config.yaml
num_hidden_layers: 13
hidden_size: 64
num_attention_heads: 2
num_key_value_heads: 2
head_dim: 32
intermediate_size: 192
vocab_size: 1658
hidden_act: "geglu"
norm: "rmsnorm"
norm_place: "peri"
norm_eps: 1e-06
positions: "rope"
rope_theta: 10000.0
rope_fraction: 1.0
qk_norm: false
attn_scale: 0.177
bias: "none"
tie_word_embeddings: true
parallel_block: false
extras: ["capped logits"]
init: "normal"
init_std_qkv: 0.0625
init_std_o: 0.0123
init_std_up: 0.0625
init_std_down: 0.00708
optimizer: "ademamix"
learning_rate: 0.0012
beta1: 0.9
weight_decay: 0.2
lr_head: 0.0114
max_grad_norm: 1.0
warmup_steps: 471
schedule: "wsd"
decay_fraction: 0.924
decay_shape: "exp"
final_lr_fraction: 0.0
batch_tokens: [16384, 32768, 49152]
max_seq_len: 128
doc_mask: false
train_tokens: 156800000
max_steps: 4947
dataset: "wikipedia_en"
Each number is 50 + 10 x the weight over its row's rms, rounded and kept within 0 to 99. Layers, rows and columns count from 0. The size before them is the row's rms in percent of the matrix's.

# down: layer 6 MLP down (transposed), 192x64, rms 0.0955, rows 152-186, columns 0-63
# gate: layer 6 MLP gate, 192x64, rms 0.114, rows 153-187, columns 0-63
# up: layer 6 MLP up, 192x64, rms 0.112, rows 153-187, columns 0-63
down152 099:56 49 52 57 45 59 38 55 53 59 38 49 55 56 38 58 59 55 57 42 48 33 40 46 30 39 25 32 71 70 65 51 39 56 38 38 48 61 57 43 58 46 53 47 56 57 75 55 56 54 56 49 61 46 64 45 61 46 47 56 54 60 60 56
gate153 096:56 66 57 47 53 36 49 32 60 63 30 47 49 52 50 37 48 63 60 33 37 67 47 65 29 40 38 34 41 40 53 40 56 51 39 57 55 54 57 53 63 32 51 55 58 50 50 46 53 49 50 28 47 58 61 55 58 56 54 57 39 38 43 41
up153 104:43 37 34 42 55 61 50 41 50 63 59 46 51 63 62 55 43 73 38 56 28 41 41 42 45 51 42 53 38 53 38 57 35 60 63 25 32 44 68 47 55 59 46 54 66 42 48 53 63 48 49 54 47 49 45 36 49 30 55 50 51 53 46 46
down153 096:56 49 51 55 34 42 51 39 53 59 32 44 53 46 56 46 52 53 57 41 51 57 69 40 40 55 52 42 63 39 68 50 44 71 43 72 51 52 36 42 64 59 43 46 72 63 39 40 58 47 51 56 47 69 61 56 55 54 31 41 49 39 50 35
gate154 091:41 53 51 33 50 55 39 63 53 46 49 37 42 51 44 49 40 71 60 51 59 37 27 67 57 44 38 32 36 42 44 50 42 82 51 58 48 68 55 50 61 33 38 38 52 49 49 43 45 55 48 57 50 55 51 43 44 43 47 48 44 33 47 56
up154 083:45 55 51 42 41 63 61 63 48 34 60 36 58 70 45 49 77 59 52 46 40 52 43 52 70 39 21 62 38 39 45 59 39 49 42 59 50 41 50 39 44 39 54 47 43 47 46 52 47 63 55 58 69 60 40 39 58 49 58 54 49 51 53 55
down154 089:50 39 43 59 46 41 48 42 51 52 43 50 35 47 47 68 51 42 47 45 60 46 51 44 55 52 57 53 60 72 55 51 47 34 58 62 53 58 44 68 43 67 58 54 53 65 56 56 43 24 36 34 43 46 61 66 44 71 43 50 39 55 73 52
gate155 105:53 69 52 37 34 59 35 45 32 65 45 39 36 65 43 39 56 44 42 66 56 45 40 45 45 36 62 49 44 59 56 44 54 37 35 53 64 34 48 44 39 49 35 60 55 65 46 69 53 46 51 61 52 70 49 46 53 52 43 52 36 53 43 55
up155 105:53 65 42 42 41 51 41 61 53 45 62 69 60 51 49 38 59 44 53 47 56 60 56 57 47 55 45 37 45 45 46 40 58 34 51 33 27 52 41 62 40 56 36 51 38 35 58 40 35 63 55 70 35 45 46 57 44 65 42 40 39 55 36 58
down155 105:43 51 39 53 55 70 35 38 54 45 48 54 56 51 57 66 52 66 47 38 37 38 50 61 67 61 39 64 47 53 30 71 54 55 65 49 57 54 43 48 49 27 57 45 60 50 49 49 55 49 62 59 63 34 48 41 67 47 50 48 56 66 59 46
gate156 101:63 49 57 43 45 39 60 53 38 42 58 34 43 50 61 52 40 64 43 44 36 52 33 52 69 44 47 40 55 45 40 50 38 67 47 65 68 53 51 56 28 72 46 55 48 56 44 50 46 44 66 58 44 37 53 36 70 50 54 49 50 64 59 54
up156 101:46 54 52 63 44 51 47 67 29 52 44 43 50 42 55 56 57 58 42 60 62 44 44 35 55 51 62 26 48 33 60 55 57 58 47 39 56 39 65 51 46 49 68 46 54 61 22 62 44 30 56 58 48 57 39 57 40 45 45 60 48 47 63 50
down156 107:51 44 68 43 56 48 60 42 55 58 47 38 46 61 50 54 55 52 44 58 47 43 50 60 59 45 37 65 36 49 61 48 49 56 57 48 30 55 56 57 39 68 40 62 60 65 46 53 60 36 56 72 54 34 40 30 65 67 62 56 51 58 60 37
gate157 115:67 54 65 45 57 55 49 50 57 59 60 34 65 58 50 52 48 37 51 56 45 36 54 47 45 44 41 56 38 37 49 60 47 44 36 42 64 52 55 49 44 42 50 52 67 69 62 73 56 64 52 37 50 40 37 55 61 22 58 42 51 39 59 60
up157 107:69 66 47 51 54 57 52 47 30 48 39 61 61 40 48 56 38 57 38 41 50 65 50 39 50 36 52 51 60 61 48 44 49 75 32 50 58 50 64 43 65 41 56 45 76 67 57 56 48 37 45 42 57 53 45 42 49 46 46 56 43 55 36 43
down157 109:68 46 54 56 47 28 59 55 34 35 53 55 30 54 48 36 53 43 45 57 43 52 44 42 63 50 69 54 65 61 43 57 66 62 72 60 57 45 48 44 45 48 57 46 51 60 51 38 50 41 35 48 39 39 57 32 57 62 50 63 49 53 36 60
gate158 088:54 34 57 66 54 43 50 52 40 51 50 53 65 63 43 62 38 50 45 54 45 50 47 40 53 34 68 52 45 44 60 40 45 44 42 41 41 64 50 41 61 57 65 54 50 56 44 57 47 54 72 30 57 62 56 45 58 48 41 86 53 55 60 52
up158 094:47 45 68 42 49 69 47 54 45 53 35 45 42 59 52 61 37 48 67 51 50 48 54 57 55 58 18 48 51 55 59 63 34 47 50 44 57 49 62 32 44 50 55 52 55 49 24 66 63 51 43 45 65 44 56 36 48 50 58 55 57 38 48 37
down158 090:45 69 41 52 54 33 60 37 51 37 49 50 54 55 41 50 49 46 63 47 42 49 43 58 47 48 70 39 57 56 53 18 48 36 56 65 49 51 30 58 48 47 64 46 43 59 51 50 50 60 59 48 44 70 53 34 57 51 40 70 38 46 51 60
gate159 107:64 32 68 53 54 33 36 56 59 44 41 49 62 52 59 46 53 47 38 60 43 36 49 47 51 42 57 47 42 55 57 37 56 47 51 59 80 69 53 49 57 39 56 49 47 50 54 62 75 40 47 44 42 61 54 50 44 48 57 64 40 59 33 63
up159 098:51 28 60 43 62 37 59 35 51 59 43 43 52 58 37 53 51 52 49 39 42 51 68 50 46 36 47 50 20 47 63 56 62 44 46 31 48 41 50 58 37 41 42 57 66 49 50 43 53 37 65 43 49 36 51 47 46 60 36 47 48 43 72 47
down159 095:55 51 50 57 57 45 38 44 53 31 41 54 48 40 58 40 51 27 39 56 56 36 41 45 37 59 63 37 47 54 49 38 48 52 41 80 65 49 56 36 55 56 41 54 52 56 68 48 51 30 51 49 58 58 56 37 46 36 50 51 43 70 42 41
gate160 109:49 37 68 38 55 62 40 64 31 54 39 50 55 49 43 67 45 46 47 66 38 42 37 58 34 43 39 48 59 62 74 68 40 51 56 47 50 45 32 46 64 50 66 56 47 65 54 57 39 56 44 53 52 43 46 47 44 54 62 45 37 55 45 61
up160 096:63 49 46 40 45 44 57 46 73 42 34 45 47 57 46 43 53 50 60 52 54 55 32 62 53 48 75 48 51 54 48 36 46 39 26 88 58 49 58 54 40 47 58 35 46 54 50 48 40 56 43 58 45 48 46 42 41 52 60 51 53 46 52 62
down160 100:39 45 31 54 31 46 52 48 49 49 67 67 60 58 44 55 61 58 48 64 40 60 48 54 64 39 31 42 64 57 38 61 61 64 49 47 51 50 44 55 61 39 28 48 38 49 40 54 47 48 44 54 60 41 61 59 41 55 56 33 31 50 53 37
gate161 103:80 43 26 38 56 63 49 46 53 47 45 45 50 36 53 61 34 65 61 61 44 49 58 41 37 46 47 48 71 49 56 54 63 51 60 36 48 58 45 42 48 46 53 54 42 57 39 58 41 39 63 54 50 62 60 45 49 39 55 47 62 63 31 44
up161 100:42 48 52 23 58 48 43 44 41 52 41 58 61 46 55 47 57 47 44 55 43 65 57 54 37 50 40 43 48 41 64 45 57 54 65 42 51 51 32 67 44 49 58 54 60 60 72 48 45 50 46 58 38 33 45 43 60 60 80 36 44 66 48 45
down161 095:53 49 32 56 45 51 57 52 54 47 46 23 51 39 43 38 42 47 53 62 34 53 77 61 50 49 54 63 59 49 53 56 53 51 48 54 36 50 64 36 52 67 37 60 47 58 25 61 55 44 44 50 43 57 47 43 53 36 39 63 52 44 58 29
gate162 099:56 68 48 50 42 48 46 56 43 31 50 48 44 66 43 34 57 41 54 55 65 50 55 57 49 27 64 59 45 37 43 26 59 52 51 51 47 51 57 58 24 45 57 54 62 42 61 49 61 62 50 59 43 61 32 58 45 59 44 57 32 57 40 52
up162 101:39 52 46 57 61 51 34 46 47 37 41 64 65 35 48 52 38 59 41 35 53 56 47 62 52 37 53 69 57 50 43 54 35 42 55 62 40 42 57 42 36 59 66 46 60 32 31 35 52 43 60 71 43 58 53 43 60 52 57 45 53 50 65 43
down162 089:50 57 48 41 51 49 52 51 71 51 45 43 43 51 59 50 46 56 30 51 52 50 60 72 48 56 34 26 40 30 58 47 54 62 44 35 75 52 58 48 43 52 44 56 62 66 44 48 50 58 44 71 52 41 52 47 41 38 41 50 45 71 44 50
gate163 095:61 58 63 50 48 67 57 46 37 76 52 50 49 55 64 59 45 65 66 42 36 49 66 54 52 55 54 54 48 42 44 62 40 58 74 36 49 50 51 59 54 38 43 53 45 39 36 46 66 28 54 56 49 60 64 61 49 45 58 43 36 50 58 44
up163 090:36 45 75 37 51 50 49 60 57 61 40 46 48 45 56 29 46 56 57 56 55 57 46 62 58 51 47 58 46 61 49 46 41 53 46 61 68 47 59 46 49 44 31 25 39 48 41 33 59 59 57 59 46 49 60 43 46 30 60 68 60 41 44 62
down163 093:59 37 48 33 57 42 54 44 62 55 44 44 54 52 34 67 52 45 43 40 50 49 48 32 45 58 45 48 37 42 36 46 33 41 38 71 60 46 36 46 49 58 67 54 55 64 75 45 53 67 59 37 63 47 59 38 54 50 39 45 47 49 61 47
gate164 098:52 47 46 40 44 50 67 65 51 53 54 43 48 51 43 50 44 52 64 59 52 44 61 68 41 62 45 35 73 59 46 42 58 65 52 59 62 46 48 55 45 47 65 60 38 33 58 40 53 38 66 41 49 33 41 57 61 57 74 49 70 53 54 48
up164 092:60 53 51 50 49 54 34 35 52 24 58 41 43 56 39 36 65 37 54 56 39 52 50 43 62 50 73 45 56 56 48 44 51 59 44 36 75 61 51 49 58 36 49 42 73 43 56 50 55 54 47 33 60 52 58 67 56 49 41 42 60 55 38 52
down164 093:45 64 73 45 29 49 55 47 58 70 39 55 61 46 49 55 61 35 38 50 49 50 47 41 35 66 35 51 46 53 54 52 52 44 45 41 45 49 47 44 48 63 51 36 67 58 48 42 40 63 54 71 48 51 57 40 33 61 44 48 28 43 53 62
gate165 102:58 67 48 58 56 46 35 53 40 58 53 50 38 69 60 56 42 62 41 45 49 60 59 56 45 59 68 47 61 35 36 53 52 45 52 51 43 56 41 59 61 52 66 43 46 50 39 34 38 61 58 62 49 69 52 50 49 40 46 22 29 44 50 45
up165 097:41 45 57 50 58 49 50 39 46 59 63 55 46 68 31 68 55 39 42 33 41 33 57 57 51 59 75 48 48 70 39 48 43 47 35 34 38 37 35 37 61 46 49 53 62 58 51 48 48 49 53 55 54 59 45 51 61 66 50 49 58 47 41 35
down165 095:62 61 40 59 61 43 60 45 58 50 52 59 51 40 76 51 51 61 52 72 66 40 51 54 51 48 45 48 69 44 54 45 55 66 50 66 24 62 61 51 33 43 50 49 38 52 57 41 48 40 48 54 47 51 26 44 53 43 49 60 62 54 58 42
gate166 098:56 40 57 39 55 53 47 53 52 54 45 44 54 53 41 54 53 37 37 60 61 44 54 41 47 66 30 46 50 37 48 53 49 53 24 35 80 53 53 63 40 54 62 52 55 48 35 39 48 51 43 52 32 46 58 44 65 40 42 53 46 75 54 37
up166 100:42 51 54 50 38 44 41 45 62 32 50 44 68 55 70 56 50 42 61 61 33 56 41 30 48 38 49 43 49 36 36 29 40 44 35 46 58 56 52 75 60 55 60 47 45 50 44 66 42 42 51 48 61 58 63 40 58 50 50 45 54 40 44 61
down166 103:41 52 46 58 57 66 41 49 52 48 56 50 61 57 55 37 38 76 61 54 45 66 39 45 45 65 49 55 47 70 59 46 47 55 54 60 35 47 31 39 55 49 44 34 45 52 59 41 49 52 42 47 53 51 49 59 28 42 45 29 63 30 42 50
gate167 104:52 57 51 62 51 46 48 48 65 37 51 52 59 38 50 62 45 66 60 41 59 47 55 53 44 23 49 50 40 37 40 53 56 47 41 39 59 43 61 35 48 26 37 49 67 39 43 47 45 47 48 71 34 71 55 60 49 49 42 58 40 58 57 53
up167 094:49 47 40 51 47 49 54 40 51 25 57 64 36 58 37 43 37 38 39 31 56 43 59 43 48 51 41 42 62 55 36 76 68 41 60 47 60 49 46 64 52 62 50 44 37 53 67 59 46 39 62 43 70 47 36 50 48 51 53 50 42 48 48 56
down167 082:36 54 62 51 42 54 50 65 29 67 48 39 59 52 56 51 53 48 62 52 45 67 28 33 54 78 55 59 54 57 54 30 40 49 62 44 36 58 40 36 43 59 59 53 57 51 51 52 47 43 59 55 50 65 47 60 48 59 44 46 65 55 43 41
gate168 109:57 37 69 27 44 54 49 75 60 45 45 51 50 49 46 46 43 49 50 45 45 36 61 49 55 60 54 59 47 51 73 47 41 62 65 39 58 55 62 29 53 33 51 61 63 30 38 48 51 63 53 38 51 40 48 51 53 51 36 41 49 61 46 53
up168 109:56 66 46 57 39 56 56 51 46 37 35 65 55 35 48 40 40 55 59 52 66 46 47 50 53 51 62 32 52 50 36 52 47 53 47 40 50 32 57 56 38 58 60 48 30 43 26 43 29 55 37 61 48 41 67 56 53 43 56 62 55 65 51 43
down168 103:65 58 43 50 54 51 45 46 38 52 36 50 45 57 44 49 47 66 47 38 37 32 33 55 42 50 52 39 50 58 55 55 61 43 30 45 44 51 67 51 38 61 54 45 29 56 53 52 38 50 46 42 43 53 50 74 46 38 75 71 48 62 50 42
gate169 096:61 45 52 54 46 47 60 68 46 69 38 51 37 49 50 41 63 44 57 41 67 53 53 37 51 60 50 49 51 43 34 69 49 59 43 50 43 41 51 48 41 73 53 52 51 34 57 32 38 41 66 43 62 66 40 50 69 51 44 43 59 59 36 54
up169 092:56 56 54 36 24 54 39 62 48 46 41 42 52 49 52 50 47 53 59 53 51 54 55 53 53 26 42 44 60 26 62 50 41 43 47 41 51 35 61 42 53 58 42 48 67 61 45 42 33 69 43 62 57 48 53 51 60 51 57 56 44 20 46 50
down169 086:45 39 45 69 84 48 60 56 32 43 51 53 62 55 58 42 61 49 50 44 46 41 50 57 40 60 50 59 45 42 46 52 68 65 56 55 50 31 40 55 36 48 52 51 49 26 49 51 65 33 43 53 56 45 67 55 50 44 51 41 37 48 51 58
gate170 099:68 44 65 39 44 54 58 49 52 59 50 48 45 51 42 43 41 48 59 56 43 42 42 68 41 62 44 44 31 33 58 51 43 56 72 54 66 51 53 53 50 43 47 49 46 40 68 75 48 62 59 47 61 54 58 23 56 49 70 45 50 47 48 57
up170 112:32 48 59 53 59 50 59 44 40 53 48 68 54 68 50 44 58 59 57 49 60 50 40 63 70 50 39 59 48 60 52 51 63 45 50 59 70 31 46 54 39 37 59 54 59 56 48 45 58 53 36 62 27 38 53 52 62 63 70 53 56 39 48 63
down170 123:49 59 51 39 62 44 51 46 38 53 41 59 50 59 42 54 66 57 39 49 49 62 50 38 46 47 36 52 60 52 32 45 59 48 53 51 39 57 35 32 51 32 38 43 62 39 49 40 62 26 45 59 50 31 43 46 43 50 45 72 45 38 36 34
gate171 102:51 36 46 55 46 41 49 38 54 46 49 27 33 79 76 50 53 41 73 39 62 55 55 56 65 48 48 40 51 48 40 37 51 49 34 46 31 49 42 50 41 55 63 49 50 47 50 37 58 51 56 49 55 66 51 55 44 57 42 52 42 45 45 37
up171 087:41 49 52 51 54 53 60 41 51 54 18 45 36 56 58 56 38 35 42 28 46 28 51 46 43 47 49 43 44 47 58 54 51 49 48 63 34 71 46 58 48 40 38 48 39 43 51 61 48 44 47 45 61 58 61 29 35 66 55 38 52 49 48 47
down171 085:39 41 61 51 37 45 50 51 58 45 78 64 42 42 45 41 52 80 57 65 50 50 53 61 57 49 60 54 59 58 39 52 52 33 45 53 68 50 43 34 54 50 60 49 66 58 55 62 62 53 59 46 40 42 43 61 52 29 50 51 40 57 45 57
gate172 086:50 47 33 39 53 53 42 51 54 51 54 32 39 39 39 63 55 48 48 42 61 47 41 34 35 42 61 49 68 42 57 74 30 60 51 46 66 52 46 46 39 44 53 66 47 55 33 37 50 47 48 54 55 51 64 66 46 53 26 42 58 56 54 44
up172 087:60 51 57 54 54 55 68 54 68 43 39 35 46 48 56 48 32 48 52 57 45 64 52 54 56 42 55 39 52 60 57 42 43 49 39 41 48 38 37 71 51 26 50 59 49 67 41 30 43 60 47 29 60 55 41 46 40 48 59 46 40 67 47 44
down172 089:51 61 34 48 54 52 35 54 33 65 70 49 38 47 64 46 52 57 53 37 37 54 45 57 59 54 38 45 56 43 40 58 47 56 53 59 59 55 64 39 44 69 59 42 46 32 61 52 43 29 29 46 39 55 35 48 62 55 49 60 63 52 45 38
gate173 100:47 63 45 49 38 47 32 59 47 33 55 55 48 26 68 46 35 61 64 58 48 42 58 60 45 45 44 35 54 39 55 47 36 59 64 50 47 39 55 42 49 65 33 68 49 44 57 67 54 51 53 60 48 32 44 61 40 53 58 55 54 34 44 48
up173 091:40 47 41 60 63 31 42 67 46 64 52 55 56 38 52 62 53 61 36 33 66 54 35 41 59 67 35 38 39 48 51 42 54 51 46 50 56 34 44 51 50 53 36 35 58 60 40 56 38 48 52 47 59 35 54 67 62 34 41 56 49 59 40 51
down173 093:64 36 61 62 52 48 54 65 55 44 31 64 35 56 48 66 48 36 66 49 52 53 47 34 56 36 54 47 58 63 63 48 39 48 27 50 33 56 47 44 40 38 59 69 49 48 52 57 53 53 43 62 52 65 43 62 48 69 51 52 59 41 56 48
gate174 090:51 44 63 34 49 47 40 64 30 48 51 50 46 35 53 50 39 46 54 32 53 44 48 38 49 59 61 34 53 36 58 48 36 46 44 43 71 27 50 51 43 57 43 65 45 55 35 34 43 64 55 46 51 39 52 54 56 51 45 27 53 38 47 36
up174 125:41 17 51 50 54 48 54 57 47 56 36 49 33 35 45 45 61 51 23 52 54 46 50 54 35 39 57 51 62 46 50 41 52 63 39 45 45 46 47 41 43 65 50 59 52 70 54 57 42 41 51 47 47 44 30 50 46 48 68 50 41 46 62 66
down174 110:53 32 60 51 35 47 50 56 43 48 48 53 40 52 45 59 63 46 43 50 58 60 39 48 29 35 52 34 60 53 47 43 32 52 38 35 49 51 22 54 60 33 52 56 39 50 40 60 44 57 62 54 70 34 43 47 45 34 56 41 50 41 39 51
gate175 097:44 48 61 34 43 49 55 54 42 43 40 62 52 65 50 41 44 62 54 32 59 57 53 73 21 43 48 40 43 56 39 59 56 44 58 66 49 56 45 47 43 54 64 61 30 46 67 64 47 55 53 46 52 58 72 60 52 51 39 40 46 46 49 59
up175 101:38 65 41 48 56 46 41 63 45 46 52 45 49 50 45 35 70 56 33 48 32 58 44 48 43 52 60 53 51 52 38 66 52 42 51 61 68 55 53 59 59 51 53 33 47 42 64 37 35 65 46 62 50 61 68 56 38 66 28 54 50 40 60 50
down175 085:61 50 52 64 54 47 32 47 47 54 52 25 55 39 52 45 50 35 46 61 60 47 38 33 70 64 50 54 60 39 67 46 52 37 59 45 53 58 42 63 44 45 29 35 59 54 36 35 40 47 49 46 37 43 44 45 40 50 63 39 59 56 56 52
gate176 097:47 61 53 67 45 59 44 65 38 46 57 53 65 36 46 48 54 52 41 50 46 50 37 42 56 59 56 39 54 69 71 58 48 42 50 46 63 65 39 61 35 48 66 55 40 38 31 52 39 52 66 44 64 64 62 50 42 41 51 46 53 66 39 62
up176 093:52 38 36 64 52 48 48 54 47 30 47 48 55 36 39 40 29 51 27 53 72 49 37 53 34 41 55 70 60 74 52 44 35 42 48 58 51 32 52 50 49 50 40 49 57 47 48 43 50 40 50 46 64 39 45 58 56 42 48 58 39 48 50 40
down176 094:34 61 67 53 58 65 59 44 40 59 40 45 47 67 59 61 60 43 61 52 55 55 49 44 56 48 51 43 36 37 57 50 54 51 47 34 56 69 69 45 42 45 75 64 49 48 46 64 43 50 36 55 61 55 48 55 32 51 41 43 58 64 51 66
gate177 097:42 56 48 57 41 46 54 57 50 51 56 60 36 49 36 63 64 74 65 43 59 43 55 57 42 45 53 59 40 45 46 38 41 59 43 42 62 39 42 57 50 42 44 56 35 55 77 72 64 59 43 52 57 34 43 58 66 51 62 39 42 44 51 42
up177 095:45 38 40 46 36 62 56 39 47 54 43 59 48 33 65 42 48 38 46 43 56 51 64 53 50 54 42 48 38 58 45 27 50 58 55 47 68 38 56 48 53 22 53 45 64 48 51 51 51 66 57 62 69 48 55 41 66 35 54 34 53 59 55 39
down177 100:32 63 66 41 62 42 41 71 48 43 61 47 63 62 36 51 56 50 47 63 43 48 58 56 51 29 36 54 49 64 58 49 48 59 50 33 52 38 60 42 42 60 38 54 36 55 73 60 49 34 52 55 45 49 39 45 47 47 66 61 57 48 47 43
gate178 108:55 35 62 50 48 52 63 59 39 66 66 45 37 51 58 32 43 52 68 57 48 48 49 70 49 60 44 66 41 55 54 45 54 71 55 50 40 44 35 39 53 35 71 62 57 50 59 49 50 53 51 62 62 63 63 47 45 34 51 61 51 62 46 51
up178 101:42 45 58 58 48 47 50 59 64 56 52 46 49 67 67 34 44 35 47 61 54 60 55 46 54 52 62 49 37 48 60 57 50 39 54 49 38 52 35 49 53 77 56 48 47 60 52 54 26 39 68 63 55 40 30 42 30 53 49 53 34 52 46 39
down178 101:70 54 50 43 49 49 55 66 45 42 56 61 30 41 40 67 39 52 42 57 30 45 46 63 53 63 41 43 63 37 40 43 47 42 56 64 62 57 66 57 50 53 49 36 74 47 42 45 61 51 41 48 43 52 64 50 49 63 41 55 65 39 49 63
gate179 098:55 54 63 58 45 41 36 49 44 48 41 34 61 51 58 70 38 47 48 28 65 63 51 45 40 43 60 37 44 46 60 48 51 58 33 31 49 53 64 42 51 67 39 58 48 51 53 41 67 39 43 51 57 44 52 61 53 48 69 62 42 64 61 43
up179 102:41 49 49 41 59 50 54 48 56 63 53 68 68 47 51 61 54 39 58 60 51 74 54 47 50 34 39 55 36 36 54 56 36 45 56 44 54 41 47 26 55 51 42 49 47 32 53 46 44 50 45 48 49 44 37 61 68 31 50 55 37 74 58 52
down179 093:44 49 57 65 63 53 35 41 48 37 37 56 41 52 52 52 46 75 36 49 49 49 60 61 59 45 26 59 57 53 74 57 56 57 40 37 52 37 52 55 49 49 45 59 65 58 45 61 48 59 36 47 47 38 54 44 58 34 68 46 49 65 58 40
gate180 100:44 66 65 44 57 60 52 50 38 51 36 57 42 54 58 58 37 41 50 47 48 35 48 48 48 37 46 30 47 37 53 41 50 66 35 41 49 43 41 55 47 55 42 46 68 28 43 54 70 63 54 45 60 43 78 54 62 45 57 42 60 53 57 55
up180 106:51 50 50 50 34 45 38 49 52 58 46 61 66 43 48 31 51 55 47 60 53 57 48 44 52 53 66 35 65 66 74 39 56 42 52 50 64 42 73 57 39 46 46 52 56 46 51 44 30 36 53 43 46 60 35 54 41 57 33 32 55 47 58 61
down180 102:54 48 51 54 59 58 31 50 57 54 41 41 43 54 65 57 37 49 37 60 55 43 42 55 38 31 45 42 37 68 58 34 64 46 48 52 44 49 45 53 56 53 40 38 62 47 43 51 65 56 45 45 53 38 75 52 31 35 35 38 56 44 56 34
gate181 092:36 60 33 50 60 52 48 61 64 54 43 66 56 52 50 61 36 51 40 51 48 54 46 53 44 49 31 66 50 28 45 55 46 51 77 49 50 48 59 52 39 58 35 45 54 35 46 58 52 38 41 48 28 47 54 38 38 31 51 50 43 43 63 62
up181 087:78 50 48 59 49 39 37 34 55 53 56 62 51 56 64 55 33 64 47 73 42 37 43 47 39 38 55 52 48 40 59 37 51 62 57 55 45 46 62 54 42 62 59 26 45 40 45 48 53 47 49 59 58 56 64 41 47 60 35 48 57 44 36 57
down181 094:47 56 51 45 55 57 75 67 39 53 54 49 51 55 38 50 63 43 56 42 49 67 47 49 57 50 34 36 33 35 55 44 46 47 43 50 58 47 37 39 47 56 43 49 52 47 56 62 51 45 54 49 42 47 25 49 48 42 65 77 43 62 75 58
gate182 105:49 40 51 58 45 51 38 49 39 43 39 53 56 39 59 54 57 45 53 46 53 41 66 63 43 37 36 47 60 60 63 47 53 50 38 60 46 48 50 50 55 48 54 37 38 62 38 59 75 62 65 32 67 40 48 29 58 40 46 31 52 49 64 39
up182 094:61 33 42 46 53 64 49 57 37 42 55 48 49 46 37 49 45 50 41 64 61 45 48 56 42 31 54 38 53 59 42 41 52 59 56 39 45 56 56 42 45 51 36 27 50 46 53 62 53 26 49 68 48 62 61 43 39 52 65 46 75 58 48 32
down182 094:48 35 55 44 45 43 59 37 57 48 49 69 50 27 59 38 50 42 71 46 51 51 49 60 36 67 61 37 46 50 50 57 45 37 44 49 62 48 33 53 53 54 45 57 66 46 51 47 51 49 57 52 68 39 49 53 55 46 40 35 58 34 29 73
gate183 102:55 37 41 40 48 61 58 45 63 57 36 33 64 58 71 47 52 62 58 56 42 29 55 58 51 51 45 38 33 44 54 48 67 47 47 31 51 65 61 38 43 55 52 60 56 60 46 39 49 48 47 48 63 42 61 47 64 54 67 45 47 34 58 38
up183 096:64 48 40 45 55 53 46 44 49 41 54 42 60 53 34 40 48 31 56 48 59 60 61 45 53 42 73 50 38 29 46 47 37 39 73 60 43 63 61 67 56 38 33 47 42 55 67 63 49 47 45 52 45 54 45 65 43 69 58 44 56 49 53 50
down183 096:46 33 49 47 60 48 52 38 68 47 60 59 48 60 47 57 54 55 26 49 52 46 31 62 44 54 37 62 32 44 56 45 54 53 38 42 44 42 69 66 64 40 45 37 49 59 35 54 49 48 51 54 53 41 56 46 64 26 52 65 44 48 65 56
gate184 106:44 50 75 57 52 49 55 69 52 40 50 35 55 56 63 43 46 31 75 60 44 57 57 65 46 52 51 46 40 57 64 50 42 54 47 47 55 65 39 65 59 38 55 72 63 59 50 55 42 59 51 45 34 53 59 46 43 51 52 34 36 48 61 55
up184 107:52 41 62 39 35 58 38 46 39 51 58 47 72 72 40 43 54 55 47 46 49 47 39 64 46 58 21 44 62 48 54 45 47 49 43 52 39 34 59 46 46 38 55 45 58 65 50 13 51 49 54 48 42 43 46 51 56 40 48 56 51 49 49 40
down184 109:49 40 57 46 74 66 41 49 66 48 39 64 31 45 63 47 43 31 54 56 55 37 29 63 39 68 49 53 56 61 55 48 48 43 46 53 42 59 26 65 68 41 48 41 54 48 58 50 59 50 45 41 53 54 60 56 50 52 48 41 61 38 48 51
gate185 095:42 62 56 48 53 48 45 52 37 55 61 36 27 72 51 62 46 48 39 43 44 53 35 40 54 65 60 71 54 38 62 44 57 46 58 50 52 53 61 40 40 53 35 53 41 40 29 62 62 46 53 48 29 63 51 51 58 44 60 55 58 61 51 38
up185 091:55 51 47 63 37 41 38 46 63 44 57 48 64 47 48 75 58 51 33 55 66 54 43 44 59 40 38 58 47 39 53 43 55 45 41 56 53 44 57 52 60 55 44 42 45 46 70 52 45 30 45 57 39 40 68 50 61 59 40 48 50 47 43 19
down185 093:31 38 41 38 35 50 48 66 55 52 49 27 48 47 50 73 35 45 55 32 48 51 37 60 44 55 43 31 35 57 58 47 41 48 56 50 51 75 62 48 49 75 48 50 52 48 46 38 47 44 62 47 49 48 61 50 49 46 34 45 57 48 54 52
gate186 104:59 40 49 44 55 67 52 60 48 48 48 53 45 40 64 75 50 68 41 56 43 46 60 57 56 38 44 41 39 35 60 66 55 52 40 37 53 56 57 57 58 49 77 56 52 29 67 56 66 47 51 59 49 46 39 59 56 41 60 52 45 61 55 39
up186 106:44 39 36 52 55 65 48 31 54 39 60 38 52 31 36 45 61 40 50 50 63 46 46 50 59 54 54 31 44 64 66 55 41 22 48 58 50 39 51 49 57 51 56 61 57 41 49 52 40 56 45 56 59 34 64 42 62 54 61 41 55 40 66 39
down186 104:32 31 62 41 36 53 52 57 41 52 63 51 53 69 52 49 45 37 64 55 49 63 45 38 48 67 53 62 47 57 38 45 48 46 63 51 40 56 57 22 55 60 43 51 39 63 52 47 38 56 53 56 34 40 49 65 47 50 44 56 57 39 67 37
gate187 101:62 39 58 67 53 58 31 38 46 44 40 57 44 49 44 54 49 35 49 55 49 53 44 51 48 47 44 50 59 31 73 49 49 49 33 28 57 39 46 45 44 55 49 66 59 43 52 56 48 40 40 50 64 68 59 61 38 33 49 61 62 49 31 61
up187 090:46 62 42 47 63 40 47 44 38 48 49 51 57 51 49 71 59 52 52 53 40 67 70 65 60 46 62 71 43 46 62 37 35 61 66 44 39 45 36 49 39 41 57 49 52 51 39 62 34 38 49 57 61 49 31 60 61 42 47 55 50 54 66 51